config = dict(
    d_model=96,
    n_kv_head=3,
    activation='tanh_gelu',
    init_std_down=0.00518,
    optimizer='cautious_adamw',
    lr_mult_up=1.42,
    beta1=0.9,
    warmup_steps=319,
    schedule='wsd',
    seq_len=512,
)
Each number is 128 + 24 x the weight over the matrix's rms, rounded and kept within 0 to 255. Layers, rows and columns count from 0. Numbers have three digits each.

# layer 8 attention key, 96x96, rms 0.163, rows 40-80, columns 0-95
127139147116119149173096129109144136065137057193158163136135116148099159090111109106084115125149079107101137094177135117172131183121145192137069101099171148109119152154022132130059109069077140152098132161119128161083137130145155143107140229175113112148116114159072122158171088117155132050
109134120127136143145089156113130175083081148099129167163142122128175135114118128104130207143072069122118149094092140094151101167151142147103100141131139111150114152152108143124119155133107124174120135144090066116084136151072149133127093187103100131169093147123174069142129129147070154132
176153110075136119165182093101112157116098144042103178100153129192105183152131179142137096108094071166180149096154142096229131138106178081101118102096113119110160198166173142089121154102121118054163107019128096123097152118093179122158054104121158132103126078130135218204112141175213072133
146142170159133084166126093124151089103169100155126207120144101106123162144069121094087118145127130115094155100136069156127138122151169143183125118082102140106160080121131148127106082040138129159118118175122143112168145147150136150117082101173133141113147139143102085163153079102091163090
165144087092139155092102162088129124131140112132123234139093154136124109101174140089165088162164059183190118113147185142138141105138099113052208116151140154167136140112090109104104163045105098106092151097127162154121093094148087136124091165123162091127134089130151133155133136201124166081
145065181162143094104117116136137096118191108189093093129143106078173082132086053150088155119130174158092110141151058156134143097136118148149105125128120146035159100132129153151086152208172154137147129185142148134179093120146196114120155065135091119168120107118113159102166172057118083122
106116154131152115117094092139134131104152110168144223140165116108143171127138115120121116139107152113102126137135124133115119142102153142133103115113114120104146169149096126115118123010143127147106135123127142131149147104150157115125121170155108139093160164131116072159129085117162088120
084121118187094147161112168116119108075142160106128194107164110152108121119102144082131105173042094141164169106112089109162172174076181141158122092062154158161123222130083143114086112059153166145142099132100066111169134126128142153177139076109118147123058123151154099151105116107110186112
121156122092155155151108144177127142153069115167140196131134122136117143104159167141153094136137137176117164101140189143147078101129105108087123123138154105157109143179099101118137177053131076150076130089146111139093088136133121100111115164122127122145167144094132094145097112130124107112
126156055117128094102178063088115120139188163071135129147138148102088075189082137095112126094153045119127094118152082079130199105136149146190150191086133093168199098085098155089160073118109124100172169240159106140129172138149053150128137138183106157053107125179080031128190116147098247133
134127135139132114149164100127110160141094154048145057132134109145135126181151120169146130104088160094128138149091108119147134177120134110169138129120127108103127105126179141104130134243165108114159123116128085131113136178115139119124164048159120116100118136144118192094129131128143120156
139143141085100157111100143126107090171115124151134060132126149094146114115165116150145150129175133144143144105160148143168091115136074137096135135145149126158116101126128117158133143219106123137134143096149138156103105120127135120105120047129164129174105090106160174125150167114130125096
128128174149145135180052133142104151070112114154118088136181091167134204116137122179087171137090174132146158109086083156132096127093106142141146108148154131073103160132204166142101124167181143176086100137121109116107131142134206135117132076136096115170137153030133144136110154076119065097
156070158101159083169163093142113129120125167121124173073163103164151164153145138120149130138106165113138131155123061138150107156102145111167142140109110160063137149123160149173183139121157176116145087086110067092140157140121172131131096000136157153096156208079127144157088117085134073191
122124184143129112159129110130114140112182130141122036132158111141154140135109111142085136141110146106114123125141080111120125122157154151154101112110113149071135099127146176131102108255155147145135114146117119133143128134126156137130161026162122150126089106128135197130158115108095126119
102185150118154171183139085090132167075130171107173132113183115103107137114119102129107144106064112146130090099129106057148128174158167180159124123100125169080103166155088166138099097228096111082122117156066138107130155141154159142152075185169078169059065114162113147164151125046163069132
137145128098116139120167133137142128142153149124129003115147129093119085107109122097156113121156118137138128145153112112143140124100106160128106094125136158151135131103139138130124130244099147106128148144116144140128123101117100150126128054130136106125097112144155151115151157114073162139
131140114141097139121173175150109126107104134090149040144106120116142137151146153150117108142101146089089126161099129102106146140141127131134145159126140110162127090166126089142161109246102120096135141128147097119110134165095094137131132089115112136122088129136135144097155151170123159133
119129093111129141122160096165116107183112105094154086143136115086110153155192161111142126138141144087097122171090183116103081120109112084117199170161112065179078105152163074117179130156101080122142156121161130104121148138131082104148121227159150135130144155155143066100095139180131061193
117112130164085101124156154133126081112197164155106173106131164107123129157100153067128101149140126114099080110128095140111159122114143132171160124094096135122111099086113154129144083069149147165160150193131117083146167097115072146132126255114135176112163183150079020110139106109112093150
123111096112152101113156069135142156162085141078128197091100161105114138162180141095136107126141117144169121103116157111142158123154139132111165146120146126145138111147142095093181117047158095122148168080146105119142145096136118105181065255118135138090164106114099075149090102204168113130
116148109122094159155133137119147138112075085160166234172141109137125158134128130128106112144116136082109158116148177126123105157096136092127089113136148120145122144180117083100169097056124107147097170124113128119117125160170121124111127198137097150132160167120135066134125132136136096128
127127116110125128136116124134124147134114144093125025125129134139128130139136135142145163112132126146136134154112152143159128120108143103132135141128151118123125086124133135124148141249099123112125105116152093133126113163102103117115165076125132112152070116156136168110140135132114153120
114162104149130152118146067137148160168143096090147117194102094110089098125143084144124121094104102130127128114138174117136164116146137109142083146124162106150145065105077108094105155211053111137134161168153141132089154109136121124128131229192083090068091107103080125112199137160172122143
150134133122140132152134107130120144130145100137152179125132107130126120137142121135117109128129118125133129145137157128147118140125107142116140123137121145117125137130120122151130143031122141166122125125131158158129131123086135126106101110138139115112146173143142103123098121119163113099
119128136117132139077119126125114133117121141100127087140125127125107132094155143129126125122139133118088143130151098126117134132142130119161109137111118125122170121119134163118162138144137120093139124144134119137164119121162093114134153137135137130140155108099150091129180138128086129181
118117122125120140112125153131127115126114144125107062131140131142129140108131116110141130147141129130130112119130118117110117137124136112128140139088143125141145104163117119124130133208123121091113116121117103106135117117153123125122128136117144119149110102129123149141146168124083153141
118118143129135102111136116131146118110126164144075140123145133113169107148090152090129150119128135128121122115136168124137091147145160145106153133112106131128089118129092134127156096123110150155119112165131152099130133102137123140157136231117088127115142140105081124137118139115161091100
116151119120138127086115101138133145122114121122137085195114136126126140118161148135115152141096148108108143140105123104095137131134136109152139129119104099113204120121138146130109124143106120129108138118124166135136117148188097121161112127149115111116151144127149119110176113114102131137
110127126120140121136130125118147153144114105105115068152123107118115151125140126136130143123130130128117117098129134140128129139126139132139134127124139113120145075164131113134116119229122114118124141128143111106118121124167123116128147144121130138129109096121103164115158162136097124134
114128144103147112128118107125137150143135136112084114156132142093116108109151134144084171127089128140137112134151146121129122149145135115134159142140147127107147130142137141155118126130095112122144129127126150102107118156121145131130132112120110138123112115126096110104094159101115127103
140101141122136091150111191115128117128117161144109165079104124151141143156109124126126121149115154139162116127129107136154124118112154132116143127118122151160082135122112157143137129063171154125123090134114127108145105103090112139178115165130130129137163146121139118134100145118123104079
124130124123129126150109145135136140119131125133107211128128122130133147133116125128119113118132144128138120147143113134132123127112123125123125130126104147118120145116119142132133124022144129146129120127127141156149118117092131125125113124125140127131153166132151100136104094117168092110
122103134162117105156118147147114132124132116111116148106116111128126116115120134125108107121098125146160136111128100147142129142117133158151145129133113139138142118126142157122177125106144132133132106113132123139156139108077140153146118201131119137125138125160143098167109121121178066124
121141148089136118111120128131132114124129125128108046129132137126133166123128103117126149155142138142105132101139110135135144126127134138113123124142141139134151117133125139119113115235148136125101141117122128117119138091136128143133088167136150141159134091110114150147119166120107116128
110127136135115117160144156123142132123146103117124075096124139130122136103110135121122139123136126143138133084154116138141122118115142149105109114123145111142151097156140130119150118211134128106118114097131083119102115134133135136125174135097126142167109103132113165137135111130115153123
128130131118139110115130128112110135126125138142139214102142138137128127128115141127119092127143117113139129123116132116143123136134131140131137144113122131136093177107133152119126134020124136145131128128136145149159144127114117137143108124134140125103158162123153085120136113129152117131
118161132116124139121126128114125129131117122129152054137140155100123125124129101114129118133135139119103145130127147129128138144150140146140109122134131123131074121147119120130102132213111115119125148136117109116095130141144127110143131139143147120154100118132118146132171136135100147122
139111135139140115142123116130123126128136149132117193110139124141124125136111129120122122118114099132147122126149121114137120149127132143129149123120113142119133146137128158130153129030142139145130095120147126138126124131095128126154095089141124125113131140138142102139140116149147135095
151172105112138140094120105132147142122106127160159128166097135121121100132117076137127132134138130139120116116138154126114141104137122114122115136107114118157129116152097127139117109093107117127116147150139176138124132123186079159137101102134109100136128112128116131128160144145096184126
149131136116142156146127129147123131131137108140135193144139116119145133131139164130109111124096154104148136153133129138114126141122108125128122136130116135094121159108127120137108151052129140158129132132125158144121113130089135131118127109121132130116172181107168094135127132112152126118
# layer 8 attention query, 96x96, rms 0.184, rows 41-80, columns 0-95
108160104140064149137107114140130114107104160109122099129118145130153189131130112146092096100163137163111156147097154156151123162109144132107130133114163138167126155113154103094143131115117143147096119117095147099147110101123121138156146132152160115066097151147092109165118178069148149094
126118125120179149180101118093020126149130134091127142040192107156084178181194100112172096096104137167171103109106090143127119149169192124103145103139163095109114082164098198138144094125184134166102120154059165130112148075131143112127174145146103158121070142091131188198112045135148103094
116073126132114063127077139145200160126130107177136126168096127156102111148074111133146137072128120114131117109199152101092172120114150151210104144098123184131132167072083090141137118118132156122194134131112076109138134139104113101117178139106089167120143139077128098119179140129170124104
134127046101149221113170123123114150174106103137083112082156167111152134029149122099167094057136060174144133103146114077138123105127142149059110143095116109137111111163097192122156128115130136141084174146212183164056171096092148143120090143127171104175096105163130132079075144131160115119
147117230134149050125122103134189128087143062222109126115068128150129089161092164129103156155097143102214148133159141148048161110103105174150086163069104164077163140023140104145097168148137150127158097091178106098134138159140156091102121121134125129076161133103089135091136161094132162144
144138225175115116132107116118110134116144056169143127140092127147083087193094156153087136091117162108134114079112158144091173142146126114143144170109163124104145133099135099114058157133117103102157096141070147118116081179114129128183101163126078134119151136105120097120200132105152091134
093154114083088070171117118102147115125098148161189145059111116169179150113099152091095095058166103105088110118118161101158122160157202145136139130150170163139107160099164121125147122121158158141103122105036105124128173163096082213095086148119164167128072153111105100159151107132128143098
162097097144081195143106141072072156078116084113112134140134134165191104119160085180118174157163142104117179144106118141132138121130095097028108152127094070149132125155153129111165112131108121130114154182120162143103099102100145099141115138161178093162115116161124158153079178155157098149
115111020187116098129131110089230115133159175060175122168091133067065152106063093046154115113179089131122126127145120107101128164168230113247126108160103217157159057078094109137143086097095088136165188111162129103174140103121124160107086136127158181117145168131120107088220120132125133109
082138132157117107143111107139055127110148169063175108073186104134070188222147147157073106152087134144063084167141100147119069148137139066147110108236119079093131122150157172195188092115130126159177066132093122053169132089169141110138158096122106166128155155085141136233170056111145147192
164126108140170190151151147136127204104125090146071140117125134151153106080125147144157135163138125132141163161113116143113119066106111114065115113114089158129103125129123153106119164131135141091070129127150176144099111130125140093120159109116153077136117095144115162116051145151112153156
114170213129096090128083123196076131099109118167108136101086114112175121179128135156106183148116181120057148150121145174152112147103115120091089096081125119104117170095127113140120178142138162150191100109066143114153116157131138078116159107156136109136085130166124121163111155086120126160
102117218158095073162132107125098106097134139138114144060129091120093112223165146174156115145078160136148139132143158149110140110152130135183135101165132096077090179168142113105131129116193150126176062135098168067189096129126091126155144118114097198134139109087139141155072046115126115138
119131216113114089121068104155126073097151129157194150126100078133069128193094151149096133072138144111158139127167116190128176145028138163210113134068116192087135197058109115140121165136139194111197086097078062101133168129169132112103173100086089116136132130103142151154179127063139165171
114132166144145104150091099078113062135183145127116112131111105124102118158113143141097064101130142109136183113153140076111140213152215133177079095178203139115131151128102136071117193125116166100094115141059121096130154130149129103171148116118132117073047122115135142152174095118149135153
109160095123180175108120144059142065125150191135143146177042167151131160077138162123133084149143090133171106106133096114121117102167147130157172170119101165139115086141099141110143158120103193092084132085146102173156157157167113149096131099044173194162086073126126160056090117108128178135
060120045115106149153144116144183122171102179079207130137153107130081121124122082138142143147175109140116136153138104119137138146113112076124117100181129086173133149118174120118143088138144107164144123114108103160129139121146113147126154110106149086146142173132110121159125036114110160175
162139065157120143128182149108092166136123176021172099145131161109089148139144104182155132181165171120083103174096104150121148120176067085102103100230121085142097093171105131129115092129115084098142149148166166165108112130122124137099176125098132142108184136116138128103115087147123121188
107134087105125039110133105092193142146130131127163121146078078063082099121070101116140170138147115109136130155097157117117151095157150141249147183133154213167108138121131076135095087150102148063169127094169108128205126151103088182134103145144136188152170137089136091098157110140103120129
168120050153159102131138148085079131166163130022097117101166148157071135150144143103235138097113091173156066126155119121155109139141157057113167150196148063111153091166136163116148116124094075082125126162169191077087117099092127118112124151174128175104151148121141144166120152144147082142
117157130115144173160115128154127116106101104121128106173114087151121127141121125203131124140167170148050197126097148094133125129199111120088152168154121055243115106173080054159105148123099041147137093163061064134109114105086110110151131159130183071118111155125065108170175100139135126162
142159058208058138153179153118087167114105164069153124126122134136156156102150110150120106122140077126104123115113078132112099142147094130118110105150099144161104141161186181125174131125142125189153156134102117127091111072154183140095129092142182132154136123087154170175123122117103160106
135141083136182168136120138080145106095122125097118083145164191116109113190106125142090151081196117141118103116180106097090113172152159123154123130166125135125166084134137157120156113114095033115128180112146131170103132122143167063134136131148143114135106130176105127134199126115124141093
111164098130110146138125127126135130115113117149132142124132113134104125119124121146124108152150128150096142147117144112132145104155106143125124117125108123136130114144085112130112126131101131159136116095143154148119121165102153122132141126107156114151119118147122152090144171130129118128
115130157132162144090150135134107140104146117116134119157124136122116110129146113109137093126132146106160116122133113124099105147101109122149130135146116139138136153096143126123161133124170145105122136149133125128148129119109125161136094134125114142106127125157151123122140082119127122124
106104120145148128103123138129131137122143132131130113128126153133154107135152101099120136128124124144125144098117108145146125128119129134129136149118116153134138124101147149127153149124167148132117108119117097120107135075145140155135120115127130151130133137131135103120127088117138139104
178133136137126117154127132123159112142116178141104134127127128126125074151116142148122177134125087093150130138114138125131125125128138143142142131154148158130065128102118134128144120142096137111137103127132135113123143126105129123172091137141103130104143151127124121153088167116097139119
118145158154164136116098126136109162133108126107142103140132156091104105109122123131109124105087137104093103127151147121126128160118131111149152133142119116130155121099143130114114119116129139144142132146123152131149149148126139141133099122150136140129119141123115083131144112134144133118
111143145151140103098120101091146137109105116108131115123137137140109136113112161125147132140109161129092163123144123133115122143116113121141094139137139131097172126094123141116126096129124100127136127129118108091132123165170149135169129121131122100141134129100126117117146112114156137154
170144148151116136135100115136120155120085134139111138119128146108126150146129124145120144117083097123133130136138135113133130127095108123140097107169120122120139113119123132109152121134089154156138144137118147123116134131131144115136102122163116114103129132116110117123135135148136126099
124101115108121107192142158101126101133122140137096150091145135118159114131110172120127106155129093141159133133130125115160139112127125137119142127133149159140115092130107136121157110141123157148150129116103152112148137125130120144115135140120140157137135163117145132151081144114118121133
113123138126133134162115120119129123112139128151092136123129110125113138133114160147134125134108142142137139105134141119138129099133131143096145096142138120130114117133121126126132140131100142166128162128116140148113154142098147114129112131128137151153124142123119130129093145096146088111
129117131136120114111126110101128139116137118098106122119105126178113170143101130126155122123135142158148137092146114125158132124125126102125121114106148115122150129156133147135154148134148121110128124138102108131154117105117126106107137136164146148147124110125117144136130086120129091089
129151133087112128090124090129107118108110150121109114110127128159119128112139123151143080167143115156156120103129109115141136103095147086115116147091133177128145145116119134105172140132128134110135159125122150190143140082155120117107137134134207141131097136097145154121125108098134138163
114117122119127103122130124131133128101147117116111143123119099160139176126114114143135123126132134131149132104103101148137150142122126101123152115095152127104149151128114140157158123135154131112154147132102075124116116088143119115096147127141142131150127094133126154163145119126135123122
123112122140109153128144156135131116144114175144112148132146127103137086122132106104157123152126108130137137146109151097113087134145146164156120142155125141134084121149097118155099105126126129121122098146122130082122131168104094180164125144120083128087128119168121130108120153137147128158
114119119124130164141128141114095099140149101109145116158161150111128127116151129117117110137154129103117133143147144138113119124124161128122126126126132156149089140114078122094122126131146135125122129126106116131115123130137131157128144130104111105110115109120133134154135136122123152126
133104117169111126141123097085132140139107139139101145109126146135122124108121138116149131113141112125142128122135138125130129143128148124148151135097140131122110117150090129110137125121111125128140112140119130073109126121145153119143134129142106126133139106178114145135129123133122112099
096111101121145143148120174109145109148152152138110138164136184095113075105115101121114129112111104090113144127142133100104139147141115165136138132132139142163088089110130105140130122123101108136118151120136151138121122156124126110132136123139117108109131141160124114106146140137100154129
128154136129123138177106138128124119117092105138128137169122095101118111150128129152104129145126161121119143167120129108145127109135121163120131115131105155119111125095108134119091135134114148146141115120154162179141156159094137133119120132103144151109109137116136113115116129115138111120
# layer 8 attention value, 96x96, rms 0.155, rows 32-63, columns 0-95
115105091131141083117130138149127109119128190122126144173115093143132148095115134163134141124140093122104145171121144121101188108139204095153158169142122125143114113108090106195166171128128122108128150092111114123148107108121157102085061136121123108092138091112162120049156133174129128184
100189126174164203100185124148137174157144101104143129131147107098153108096066120123101119145136108173150144079060089153140200059123151157117142164136130086098162091101131156148134124154119123118108125127145141156090188152136145155187101119152088067158134125163060108126089113084129111121
109178101086095200095100111115126093126154127129104116106170224157121106121116190120110118107160083166206138124128125058078102117136091178117120116121139098151178140119160141067101102113195135122131137141153108180066087120120112101174149119118124142145083114116127144140107097124145129097
199158152148042139103128098154139121131053108114104128183071076116143137147141074171106089131149116105137216116154154167161120082144149056130095161143087119102118142139139102186147162125109086142138114090070114142120099136129149125175142125151148133125127085103134152165141125151115141158
093141148125153179140112122111112143158161063156163124105155129178135128094124127177107159058128151139128185144078121128081124130086113139108090152114120162136155142149158129153116159118144109157161085105134174120109124154109143122103139114109161111152168141082136144064127100072126120164
137148140132086099143102122090166090145134127111150138135127128153129134091159093058163141078077131107121094106169122160179119191158116124138109118133155165155132128125100096137129125108085119131101111143100138119150134133130122213019144130132095174085136127093137145174169146080121130113
176117130091112158127146134137113132134091129128134112123164114110062119115115157158195061157159124142135181165124147117094096138108146114152138084163123133138094155138172138120149153124140131172109160121152112113092127097119112112148115125167171144147115104161156131109117154103131104124
119107104163138125151115136133120162107150150146098140169119156109112147171143080116134088102145191068117097131126098115133128159143181205146107062129194124060116096138142164145160078093124131144121128138156147091070114127121153139129133113128121107172115163162068157111147104144141117158
082128101162121159131127183099077090133143144065164121135145089131139165123100125097171098147069068117108157120127110132150117158102186120143147162188176119160132114146142122175110088126100170154143149157135101162112152141125123207088143099113087127167146120131159138113133124116128119078
159136144089094206086166121096085119099154142129103118116110129110081091153090146166125055118172104111164177133193135132159132114151132171069102109169075109114117170116138127053139153132099120157141108136157140162110136098106113158165139136148184128092148067118138112137112117131125114118
146131125100149088135130086159098132154136148133085127128185143148188136159102125125100145085125113071159155085209132077126131101135141131169081119136130113131127130147131135027142131134185175131131141119143109072145184151114134172105158143164121151106200121105124116128086096157161126124
127090136094162111107163164048097150128126098143111133148100159146173097168162145080122179133163149081170126155133127137194175182148094148067100088081115150182113114115125140087151161152088111112097143123131124095046197135121099156118094138135153101111134107189115154071115089162093162118
069089099164183130110091124170117098110142157147109139150084099177113122129130076120133112146156080146111103112090111131143154120172120134105150142170118126098133172145173160168118195124122112117174090119087168180093133087114147133171103141151181075100131106154123127138112111149118117142
091154073124107156155136105134137126147123178120113137128104198109072154073133094124127109131118101147127140105140107083140128114163141161086129128108169091102166101147080104176148104122154125132188095115108185145124137134134157129140123140129109115116096084140053137124128121117173134124
134139181176065083132105138139154093161159118140120118120102152085061111145104164134099098114186144162120079145144159088115060134149115082158156131088126178131107121107094125189106133115130124139140103168064104081138116124150097104123120125112149208132106144088128109143194171109134148122
117126159146128131151133130123122087130106130119114126079125135095112096106122101115123128139132161118150119061146108166205122123147138161125128187125099112089112153149124140103129135163127133161147066169078155119130221140131124151162143138123111139121142117107118104129086162043130110135
166106118070136118113122107081118099114096167117180128106098157099126151186125173153155095152153171093090132193109140133114102235150089169086127082116105141134148142105135113158117118111081167100192142078145142183122072123136128115123189119092166181132143122132112164141149101173111121128
159145098095153131118172127162156140187079113109133120149101128107128173099124144136147124150165120177105172187133130137108148108118102096122142078130179117155140117142136118118113153140096138107049189092165086121105072130145161129126098110157141084165087104143082136105121143158156126101
086147151160107109143154118098157153104152125138105121108162118138118147128090169174151134083078148089135168151131129082092141132112169138160141179078076167170139084137159121174133121115153122135122136092121105108121168090110142126156116123163141171113116132142139142103145149099122112169
157116125185053139142097159154151097162159116125056122178112138132117065141167080110123152095140123104173151108111139149098096091144210105140118145141135145145120071132150094149154100113138084181158078152194150136144115151113106130105162127111128143194168114087141125098153089146120142099
124180088140111153155147133139114143182121159115127121104159143128102061138188158104158137069136154061146123149139138096104089142142145097103124125141118111183104129159173111135175150122125103126133107129109138076099135093098085132186142137137163144125138147079132127144115096124144132172
097137112158142153163107117127124141064099101126140113107151121199147143110173116135148173054071127130151150109171140106131120159127102135112088171169146125126139153176144101115125136129146103126112111101101114125129117097107155131102151128113124111167137141084168127144104131085137120106
129078172163136143109064186131128173105122081163124124121107120135132067082153110113090150145144110147137105126058160217146139157090134140153149155131108132158123132102110121198102127135113073131119144102121134137147123127136078101197107149121117140156156139142188114116112139111076151133
190085206103102114090142118146145121098165054143104104166145094103148131170075131129120153151124129127153162126165122120117150119175154127146085069141099170120149124112143155089090130150115143156092109161149111114169079120120113125046113127157175137104180132145147121149151148154101121073
131087112132146154171146115116074173068140125134143127120167108164156114170131153160104087105132153108111088116100103107131075168088154141145121125143144134088097140174127171111117111122161106143121106155128109141090107128122106056171114122170134139164117170152121117146136142122113119114
141134133160101110103134123136177178104120105127126125152107116079137139157141124161144166172079140079097070140085130145127155129127095159121161169143057102121141087143148094192146063130119119107163150108148128135153172093116113199146168145127092151076135118127124116192116103181152117192
141145114101112104126134135174150149072141073130136148154130070128120100133085147116154166124128088092118118137142166075096121156093162117190077155110071164189130129133059084111102103127073132080137171130105118143158138092113091120163160133106113153084127140170145119124169091177110152151
095125134173153135143065109176120173071120105130099133136093085164145134168117093143102179130129116163111144061112131075129099119128084105142052153090123122098147133155065136156090132115133110133181102152086110166128077156135140089192144121102119129134107151190102129196159076122107165110
143091146115084105165148132111091114119091108136093147144103114146067091159207119126094135190155164072133152110142138143187110126092132142158149172077114069113102131129098140114145152156125084176114108171182089128111166162112107104138088127181099145079109140153087147108149145109110154141
115078126144142097087051086156119091159157145171128127129133119155212106159150151084114182136141151085097107135093118082083102104160120136177140149150101114139115178119145142072116140106124136125207151167109171133126098099123113097145177132134150150095177127136134110111135106126126131150
139130166090123149083173097085134144175133127117196128136163139093147137119097144129151151111124160101152108142106121132157148143163115103084131139135121138106122117101100155162122122125122131140094143156067166123123174149145102138077121131148137076124144098138087113134114148113118136140
085088144168147114114151131121118153074139136156125135118114084144156125161119141137163109098087075112121156130145137144126125132164213181142070156130092185138111136145154130191142161107069114169144086127118135145108126095101114164107115138159182156106159066113155149070147157101097109139
# layer 8 attention output (transposed), 96x96, rms 0.144, rows 32-63, columns 0-95
149128120128116116138138068124080175168148117060113068120118136138123165158160142145171101143129107112183080109140152118163153124116078127116152139195186169070070124154090131088148110161116133144160084112193158147119127125144118139157116116134120082164100115138141072122142110106147121128
111128137112131102077077143154140130169120092092110213129073114126117216176108134114088098112107136157137126140141134105095099157116141105109138126110127166143193131098116194106111115048122129124149140140124152117134158100210131117098145195125146160118132140110161120075153129120137152116
145118072120147131089150133096114125128123139108133119208110141149127108053085155063106162129196175130123140126065144148110111095141189121127125086060143118169120123133137060147088103131123139153109134141077107159143156096194181152107135192130110151127114137148128199142086145142099116116
172121149128146210149088105174083140180130110053164173085168111152111155176158116150140105100129125152156117129187113101154128110129091114102146144106083098062117136111112098132136131128156142135134158096146181126075159148082136098119132162091137085130100103147114112164113142187119055078
110143191091108125085138122145153125097129123140085132141089114167150139133125132181077170177128168149113146120123163135122124122121098161104099096123143106103090110156125101144120108220134109137112128121111126093115095140202129109104148179151133142129131117151143102103079154112054126176
112111159144135203141104118135200129059123143253090046146152146099139083098155112153124110108098117131124146083136133105127127147124133122157136120122122129121115128138114180117168144190089129118087140090102127157115132149072123117147123085140129093093141109138113102155156185123139124132
106160123133104177116140151154078116144089146101166170134110115156129146106127143105130141153141165096115129131109099136153155108137105110113154117136123083118094153151115079149125083086130144126132118118118163165153144118156080157106131101117152144152114180138105164121109068120114126118
114102152149095115139103117126112157122163095127127064152132125116100144132080128158122143089101141117096126148132135135131145146130091131159125154141115127121154127118143146128154126229116090134147119118111083090130121118215158129116150044162134128145143127132120189136171108119101157117
059179148163112154106130111188123131140070146213119100144138159087139176116118112090125121133113104087076143146084158155134140183101125088082163135097168143164135155124126203096115144090136165140117079072122115140143133137182103178130136176097134073163086146139109077128199155117143090105
126172121123139198125160122151099098144125133075134152119109108165097151109117114060129145133191151104124113131143088128144125100094177142146147089072139132139076060136098138168092110114144154102108149127104153167115167091134099131098175098108116144158105114139137217141125153173070129120
111125194096114108149128118111106138127067119100117087208140105129110176154132101101134153110183110098126122074111121172125127092140143099184125115112116145108125103115093091161115106097162088130151130122147120104152130099142146122158146085115097138127159181101136099208179199165125147153
086113077152088158158176108103176121093089165084085187106096136127118136086160113132154104115137058157153115128118126131142176129137132170174138144178145110121161054160146165123115170045114082095145171147098093041127106117065125104116146158168151134142155129120149188169119121153113098164
145121132159121110118119094120083122167132130062121088107132150155149147137170135119147142132146102152173098151137136116110113124123149142134118141111116166097114100149131209150104146206117126127123116156142175118113115134195136145082144049135126138127092087123154141106111144126108130083
150110095114167131117106122081109136154161149121066100117169126117114128158082148150105108164121138143159134100109138085120113152105167101138104142120162158156113094113105157097154136178080088136135118112117159156114142110221179104097138097145089125109132114152089170150166139131164150087
193102056173145129142149137134210089122203165220152159116147086111136114111090132106128135139118154106150126135148119095138133102153094141156104142133105128120072167115134020134184122183110146109126167105142116139132112159055128152131090128089163108129150125145088085105089116141105117080
132127181144132138107116113140151090123122186133119235119159109104121159162101136125100132164125130117128140132136100103114096140108155105134108132123127163144123136104123170129116148052117134106137168149108145131150146134112116118114141074097139142099123142107124120121127153129092145142
126143146153149129142165165149116124149167126161124081104160135133095060050142133130148132133136138130108122127125119138136142156134153120127132112156145065087090094157188106138105120188124119106091112101119106111099120132133100122156137131116111159156132069132102206129113101166181053153
106119077103138141149129147118086149154087064175102193140113130134130126146158148139140100116116129128154110138126131153126151119157104125083144137153115099094157140147121121116166116030141088137143090136161145129115114103145123132143083195158131120134151166128113140120106096119206091109
107141189106141103122119127169173112151166159062141115119096104153102183179130148120109115128098171138124113132114114094149159148147120127170157110178187125124099159178132027117136075159097161118154113085034103115139157132156106120125120169151088160131145165108095053156130084085081104149
136146108143096153096107139135162176119131131098123073143144159125144180136084105129097160149132121114102128123126139142163120100126063127105134134096130121167121102108113088140171106125125138147173148087174113148106153153126168112106159056132149069189142140168113103143134181145024135106
127114089148115179103156159109145097125128184056118089130140125119119166138128120119144141162157158121111127127116125104148098118158105090115115104165144059182092106163107090148189117135105088122119174154094141139136111111175113134119153093157139108116168143150112121168108173165059115164
126136215122153149108086102132101129083102152138110172145149135146157104144154132152120138146142148148115136113121137135143105140109134135091102133105124096147119153158137145112134155112129152169081108151051144121117082107157134121162136134174097106118099153128140087168095167105104132165
168176095120112138092134125144158141126114175075181158100092127140166139065149142131120138137131114164139145144123145105168108122123103160068117125159137130134147162098138143123101160102140190114111172132115128122124130157075122115111113062113176132140100097141158093076070125118068172140
113132182120131119137126138168160144118119076168158198155105138171135114109123085117166138077130121110098123131164101159131159098132103174180117124085074139099127113126133088150102123009141177124137120111151108133130149151063095151124096145108147135169127143132139106133134119112116132095
124165144154063072120121103120098141106153129092188131128119108133143146172109095133125141111153147117017140172120138133121127145126140112144109152108105122144143159133147103138117133182167164160126136152103095100147101106177127125111126090148158146121102153118159155124139035101116130147
151134146128219142141134168155169109168168111069184082094143116142084139120164145106133116102055117156131098140129099111133112149128129082121113106151171121177139111141159172108098117104111131128132137110093112147102145147114117101112186091117046166113169091112118069146155138172124186151
123167067121130151135135138138138123147141127068199074133123132154125130089164113110141110069156094125117118099143113122160163164156181204140101121157157120152128121138122068127097112169132130157095133120124104116100127111033115148162136127102120096148087121145105052130191131140136137129
161138108138140071159081121138105118129152116090161127122156137167140075138119110143129127084139105164116157131132188125140121155125180177138091143076078131126172125096164101133119156225139130162104130135112122088106099131085173119110120166118141114109086097124122095133155132124166121072
120134043144061124172138073139137117082124161077206182116151122129130124189082125162134144155121130141104142155132140115136160112102144107141155154150136125145142129109114123114128166028115097099188184138129107127115149161003147091094151087127165132098110141106113172175166085121099134115
136115128137132104101140124109111114123129124091136041168122154117116116105127134110149172137177111123112131141114148159113128103146120141161109118110111126112115111136136106159080121226139108108125142128188127127146120151124158149117153059139128130117112096125141105104147158153105136142
121108166147133177115135147110164096118141134205077130114098108091079142102135113162135114093120105163122123104134115096107108134127097116185116108134115132117140065114118154111130153166097142094124147143154139141149129123158091091107146225116159149100169135146130123082153113141148128162
100162184133102158120131115169143141138111133080129080121094129159123160153123113096140128137156111119120120138134128113156137136101134168144130122140161120095093102176127137116103140232116196132131110083107147124121140129140097126111152033138130115158073116116133104158140126124066133100